config.toml
d_model = 96
tie_embeddings = true
init_std_o = 0.0
init_std_down = 0.0
lr = 0.00806
lr_head = 0.00639
schedule = "wsd"
decay_shape = "linear"
final_lr_fraction = 0.0
steps = 2002
Each number is 128 + 24 x the weight over the matrix's rms, rounded and kept within 0 to 255. Layers, rows and columns count from 0.

# layer 4 attention value, 64x96, rms 0.121, rows 0-63, columns 0-47
[[120 192 116 166  98 175 135 129 136 179 152 144  86 117 114 116  88 125 111 112 149  87 158 141 134 152 107 172 136 126 115 127 181 176 162 146 131 165 123 109 147 123  92 132 122 120 133 154]
 [133 144 121  91 112 104 139 102 132 110 106 116 113 125 146  98 117 109 136 146 104 170 151 141 127 176  88 100  91 122  64 113  85 151 126 104 151 113 121 149 167 165 169 101  91 140 109 139]
 [116 158 138 102 125  78 119 157 132 170 156 155 137 109 110 150 145 147 127 111  86 149  91 124 120  66  94  92 135 120 142 112 119 151 128 139 138 146 172 139 150  94 142 152 101 152 129 120]
 [ 90  97 102 135 181 102 144 135 155  86 135  97  92 132  91 133 135 135 197 157 134 136 139 185 140 157 108 112 129 122 173 147 137 145 155  91 143 174 137 105 126 140 140 167 110 116  82 128]
 [148 113 129 138 111 134 179 127 132 117 147 141 107 159 105 148  88 142  82 149 131 103 106 118  66 101 127 148 139 126 115 135 122 129 170 153 135 140  96 145 116  82 183 105 115 138 147 158]
 [140 157 202  84 131 114 148 127 121 140 115 137 135 123 143 151 164 144  85  94  85 198 127 124 131 193 133 121 126 117 173 185 130 100 109 104 143 126 165 114 111 157 153 145  95 155 142 105]
 [116  90 127 101 137 157 133 137 108  79  98 125 143 123  94 125  99 123 100 120 102 128 137 107 139 129 179 109 109 164 124 150 139 150 118 135 128 109  52 137 132 100 150  99 153 135 102  97]
 [137 152 137 174 138 164 125 109 180 133 107 154 162 110 101 156 132 148 138 134 116 152 102 117 105 128 126 110 115 129 103 167 144 128 164 161 163 168 140 112 123 118 115 118 164 117 132 124]
 [122  79 163 140 113 101 121 159 149 141 113 126  96 131 104 108 127 117 162 100 130 124 127 132 179 139 115 105 131 142 147 160 100 139 194 136 126 109 121 158 119 135 163  94 102 162 136 173]
 [109 121 166 133 122 120 143 192 135 145 118 146 121 147  97  88 123 125 102 135  86 103 125  77 144 109 128 148 155 133 108 105 115 147 154 112 106 141 129 118 151 155  87 180 177 160  80 140]
 [165 122 148 133  79 138 144 155 102 134 107 139 143 148 105 121 109 130 159 170 161 126 146  74  85 120 117 114 116 113 115 128 142 147 114 153 102 166 145 137 130 129 128 128  79 128 134 119]
 [125 144 131 102  75 131  79 142 153  90 156 103 107 145 113 138 116  88 151  95 131  96 101 116  79 131 146 141 146 122  84 104 135 148 121 122 119 126 160 106 140  28 115 128 133 119 117  97]
 [142 134 117 134 113  91  87 153 108 115 106 124  95 140  91 149 125 129 191 122 102  98 113 116 132 137 106 101 105 129  64 111 152 122 135 131 129 130 112 127 136 131 161 166 159 110  92 106]
 [113 125 120 146 117 108 131 119 156  73  99 125 134 111 132 141  95 116 120 132 155 150 135  91 113 118 147 139 165 137 146 134  95 153 134 135 150 127 114 127 100 127 138 163  98 146 139 119]
 [120 157 136 109 154 157 134 114 113 135 165  91 105 171 172 138 116  94 170 147 122  80 130 138 122  86 103 164 132 125  95 148 113 136  75  94 126 134 142  95 112  97  78 118 150 128  60 170]
 [120 117 108 117 136 119 120 121 133 110 163 168 100 134 131 129 123 162  69 139 112  62 161 122 121 133 173 102 148  93 105  93 105 152 140  86 103 143 158 138 115 143 138 117 113 112 126  96]
 [137  67 144 122 129  86 114 124 147 158 134 143 162 121 104 106 127 143 153 129 147 134 107 128  98 165 141 117 148 112 110 135 121 130 129 158 102 120 182 170 118 101  76 156 121 119 117 112]
 [111 164 140 127 109 151 191 111 118 127 100 126 119 110 112  87 160 121 126  99 130 136 139 192 123 127 105 156 129 125 158  75 153  96 123 149  78 137 105 106 157  92 101  72 156 155  90 155]
 [142  95 114 118  88 145 119  83 139 111 125 105 145 117 122 139 114  99 128 143 138 174 144 133 131 130 139 158 124 149 130  99 107 109 138 140 141 136 127 126  86 115 125 160 177 162 103 126]
 [124 136 127 113 126 120 124 160 148 102 107  59 151 123 112 126 100 148 123 114 153 127 123  83 123  81 131 110 115 105 113 121 117 142 133  84 135 135 141 123 124 104 112 138 111 150 129 146]
 [166 120 127 138 151 136 138 126 139 124 132 168  80 157  97 145 107 149 166 143 139 147 136  88 146 141 167 133 115 158 171 174 102 127 120 105 123 126 152 146 134 142 145 172 123 107  91 145]
 [131 109 133 119 154 144 138 124 130 167 114 157 137 132 117 104  92 150 155 134 129 126 165 109 137 131 156 130 116 187 142 222 160 137 161 131 128 108 138  88 140 109 112 115 164 131 160 111]
 [135 131 156 116 171 136 116 105  96  98 151  88  92  91 108 120 164 143 116 120 120 153 114 121 143 182 120 156 121 148 142 138 120 123 162 153 133 113  96 133 105 128 140 123  95 157 159 120]
 [ 97 162 132 149 111 134 150 111 125  95  73 101  66 126 124 100 118 137 152 147 141 132 136 101 111 113 152 115 119 103  91  75 102  88  96 131 125 186 139  92 147 121  93 141  75 149 147 148]
 [126 123 127 134 121 130 101 164 106 114 127 104 144 152 104 103 104 130 169 142  89 149 129 145  99 129 127 121 148 158 109 114 155 141  75 139  82 137 100 142 106 141 150 131 114 104 117 122]
 [127 146 123 108 146 169 122 138 100 118 157 168 144 164 199 136 135 129 143 160 126 123 175 120  99 138  94 131 117 126 129 132 117 106 140 123 152 147 125 125 141 128 159 126 144 124  94 111]
 [166 165 134  62  82 155 162 126 138 118 166 139 125 138 100 130 164 106 157 156 130 133 113 154 131 127  78 114 147  86 130  79 156 106 105 193  88 162 175 152 190 191 153 137 112 104  98 112]
 [159 155 147 110 138 168 110 112 139 164 183 124 119 143 137 115  84 126 135  95 129 119 174 147 148 144 143 142 109 133 112 127 106 105 125 146 144 141  79 123  75 140 147 120 176  79 154 127]
 [146 144 118 132 132 168 105 130 139 153 131 126 117 116 110 114 100 148 109 118 115 137 176 110 108 123  98  71 168 119 118 147 103 139 134 136 129 116 142 135  87 145  96 132 143 112 101 131]
 [ 59 116 159 125 121 153  97 135 116 117  94 113 101 132 116 123 100  99 144  83  93 121 142 125 122 150 154 160  96 155 108 109 111 145 134 119 110 176 159 130 141 158 120 135  92  95 152 127]
 [ 90 131  96 126 113 123 158 142 142 183 114 104 137 150 122 119 109 132  83 133 124 114  95 132 135  98 136 123 156 124 135 148 124  97  76 176 126 145 138 110  85 129 132 140 122 167 149 161]
 [134 134  99 172 135 122 137 132 161 115 132  86 123  78 116 145 160 182 140 126 137 153 143 121 182 149 111  79  97 126 126 123 156 121 148 125 122 145 135 129 122 167  88 121 111 131  49 135]
 [121 129 120 142  83 156 184 128 122 125 116 156 131 165 135 116 109 102 126 149 126 130 103 106 156 119 123 128 130 141 129 117 138 138 147 106 156 154 113 174 128  97 151 105 150 129 133 141]
 [126 117 129 127  91 155 128 205 116 115 124 127 129 145 140 140 145 130  97 119 120 150  95 110 111 108 162 140  96 134 114 136 117 101 163 125  77 160 128 146 127 165 146 154 141 179  66  92]
 [136 121 128 168 126 149 131 119  80 124 118 144 153 123 147 130 107 103 190 157 140 107 145 150 133 174 112 151 149 105 148 115 144 114 130 108  98 102 143 148 153 170 124 133 125 147 132 118]
 [107  71 106 164 140 118 114  97 159 131 110 145 100 175 144 135 177 121 101 125 108 145 108 155 149 117 122 131 117 123 111 129 112 109 171 119 135 147 107 129 135 106 166 131 195  61 126 126]
 [ 74 113 161 131 119 136  88 158 113 132 158 128 101 136 112  89  91 117 119 127 159 140 162 124 159 103 107 137 133 146  59 129 159 174 126 126  93 119 151 148 125 172 129 146 121 114 121 148]
 [100 154 114 131 123 135  99 110  90 123  66 114 104 112 118 141 161 133 114 125 124 182 129 109 127 110 130 125 147 125 125 126 132 110 125 114 120 145  90  86  93 156 152  83 141 138 122  79]
 [126 107 130 190 103 142 113 125 180  70 127 119 145 125  92 170  89 106 111 114  81 117 114 177 106 119  88 158 129 141  98 158 103 129 115  99 149  99 122 125 136  98 168 193 147 122 140 118]
 [128 125 135  91 112 139 132  64 162 157 144 116 103 135 112  66 116 162 125 143 121 160 104 116  84 159 122 131 126 144 109 155 153 169 135 110 125  91 122 126 115 109 145 136 135  98 182 134]
 [172 121 135 136 139 141 112 102 146 155 102 115 129  87 142 123 118 157 131 158 142 136 173 143 153 101  88 170 166 129 129 118 173 113 105 134 118 158 142 119 148 144 125  89  81 136 122 136]
 [ 96 110 140 129 113 154 150 139  99 123 112 156 153 159 122 141 118 112 120 118 159 132 140  69 173  94  98  99 150 126  98 141 135 156 130 101 133 148 126 143  93 113  83 136  86  98 138 100]
 [132 127  75 135 144 137 120 123 136 117 106  89  87 112 146 149  97 106 121 127 163 131 115  88 130 123 157 146 141 130 112 114  89 105 134 163 175 105  95 137 139 121 139 130 112 122 110 113]
 [144 109  89 146 134 105 131 112 116 117 166  97 146 109  85 129  93 148  99 143 123 123 125 151 173 135 119 153 121 105 156 121 133 130 110 137 110 116 130 144 137 143 131 105 112 129 120 127]
 [159 152 133 152 117 153 156 164 122 136 150 162 121 169 117 134 175 153 162 130 152 147 123 141 118 121 119 131 137 110 106 179 118 129  70 165 157 109 143 172  75 120 146 125 136 152 134 142]
 [126 125 150 144 118 117 112  73 122 196  75 146 172 152 127 137 169 129 135 125 102 164 128 188  84 116 149 137 128  98 146 100 107 103 141 120  97 126 146 125 120 179  99 128 106 139 126 156]
 [128 125 115 143 136 127 103  92 116 151 146 175 156 133 138 177 101 113  96 106 130 122 140 156 115 131 115 161  72 144 125 132  85 131 127 118 142 104 133 141  75 117 152 129 139 165 136 145]
 [102 113 125 126 149  95 105 103 123 156 100 102 157  78 118  91 153 129 127 126 117  96 119 111  92 135 158 136 102 130 148 163 120 117 129 117 113 146 152 137 155 125 102 187 127 127 129 124]
 [127 144 123 114  97  86 149 114 109 119 145  90 131  82 142 147 135 123 145  87 165 124 120 147 123 119 165 126 184 107 132 149 153 129 126 122 153 126 138 124 151 138 124 124 180 121 134 161]
 [136 100  89 141 132 112 181 152 104 158 127 109 111 125 143 130 172 106 119 110 121 126 128 122 130 141 128 129 125  75 135 132 128 133  93 149 111 137 101 156 103 121 150 157 149 136 107 149]
 [ 91 146 106 132 131 148 149  89 171 172 118 107 122 147 148 135 140 111 142 138 130 124 106 132  61 131 106 136 136 122 138 119 145 141 145 115 156 108 131 160 129 140 148 130 165 158 150 120]
 [148 187 123 113 110 179 137 151 155 105 157 120 155 132 144 139 135 154 140 141 166 159 100  89 153 127 129 124 149 149 142 129  84 149 122 116 126 139 143 149 136 122 117 182 127  97 111 162]
 [122 150 128 121 116 114 154 125 158 132 120 161 162 154 123  96 145 123 123 182 117 155 168 123 171 145 142 165 128 128 107 105 116  97 116 113  83 115 132 174 146 132 140 122 136 158 156 100]
 [141 115 166 128 102 130 142  96 122 131 144 120 126 144 146 129  73 126 124 147 131  71 138 120  97 123  94 113 107 104 121 143  89 125  92  94 162 165 115 185 144  82 141 147  99 118 110 130]
 [161 127 126 120 175 102 143  93 154 157  87 117 120 128 130 132 126  82 127 131 123 141 139 133 143 125 131 109 106 118 162  91 121  80 145 154 111 114 125 120 151 140 136  97 154 113 129 142]
 [112 147  97 131 166 133 124 145 126 140 129 122 111 145 166 137  81 130 129 130 132 134 136 142 148 166 128 113 128 130 129 112 140 125 118 155 110 128 115 111 137 131  80 111 130 120 155 126]
 [101 171 167 141 136  94 132 150 163 108 136 103 126 151  90 122 138 119 125 147 148 113 171 124 115 125 116 132 127 187 132 157  97 148 104 113 135 102 136 105 134  76  91 138 103  90 152 144]
 [119 133 141 134 144 142 125  91 135  93 136 143 108 103 118 132 128 150 125 119 119 148 121 119 120 103 145  93 123 105 122 133 102 125 113 151 116 171 115 157 154 146  98  48 125 100 143 159]
 [161 138 120 139 134  79 134 143  94 129  83 134 160 149 125 129  96 141 124 118 143 135 132  71  89 112  95 132 123 150 122 102  96 144 126 100 135 170 194  74 139 161 144 107 128 119  86  89]
 [175 116 103 111 149 142 193  92 105 120 116 113 130 147 149 136 148 153 113  78 112 123 160 111 101 119 139  96 155 147  86 106 122 164 144 116 145 131 126  70 103 119 140 177 100 139  95 126]
 [117  95 111 113 147 171  96  94 143 109 113 127 107 175 142 103 132 125 131  90 170 129 109 129 159 122 146 125 142 132 144 132 137  76 139 151 120 152 131 139 123 156 137 130 108 119 145 133]
 [123 134 137 140 121 176  89 111 125 110 177 165  95 139 128 150 105 129 166 122 125 122 136 154 115 131 123 164  89 107 133 137 145 116 155 126 125 103 112 107 145 114 143 125 134  98 112 108]
 [119 127  90 144 111 154 116 145 146 157 122 112 125 122  86 109  96 117 135 121 116 131 141 157 112 132 118 151 114 136 142 123 100  71 126 121 119 121 115  84 173  95  92 115 125 200 110 171]
 [156  98 101 127 135  98  56  98  93 131 121 152 103 114 125 137 171 118  79 143 115 153 151 140 111 166 116 164 110  93 116 108 142 119 181 122 129 134 101 165 140 136  63  66 114 132  77 153]]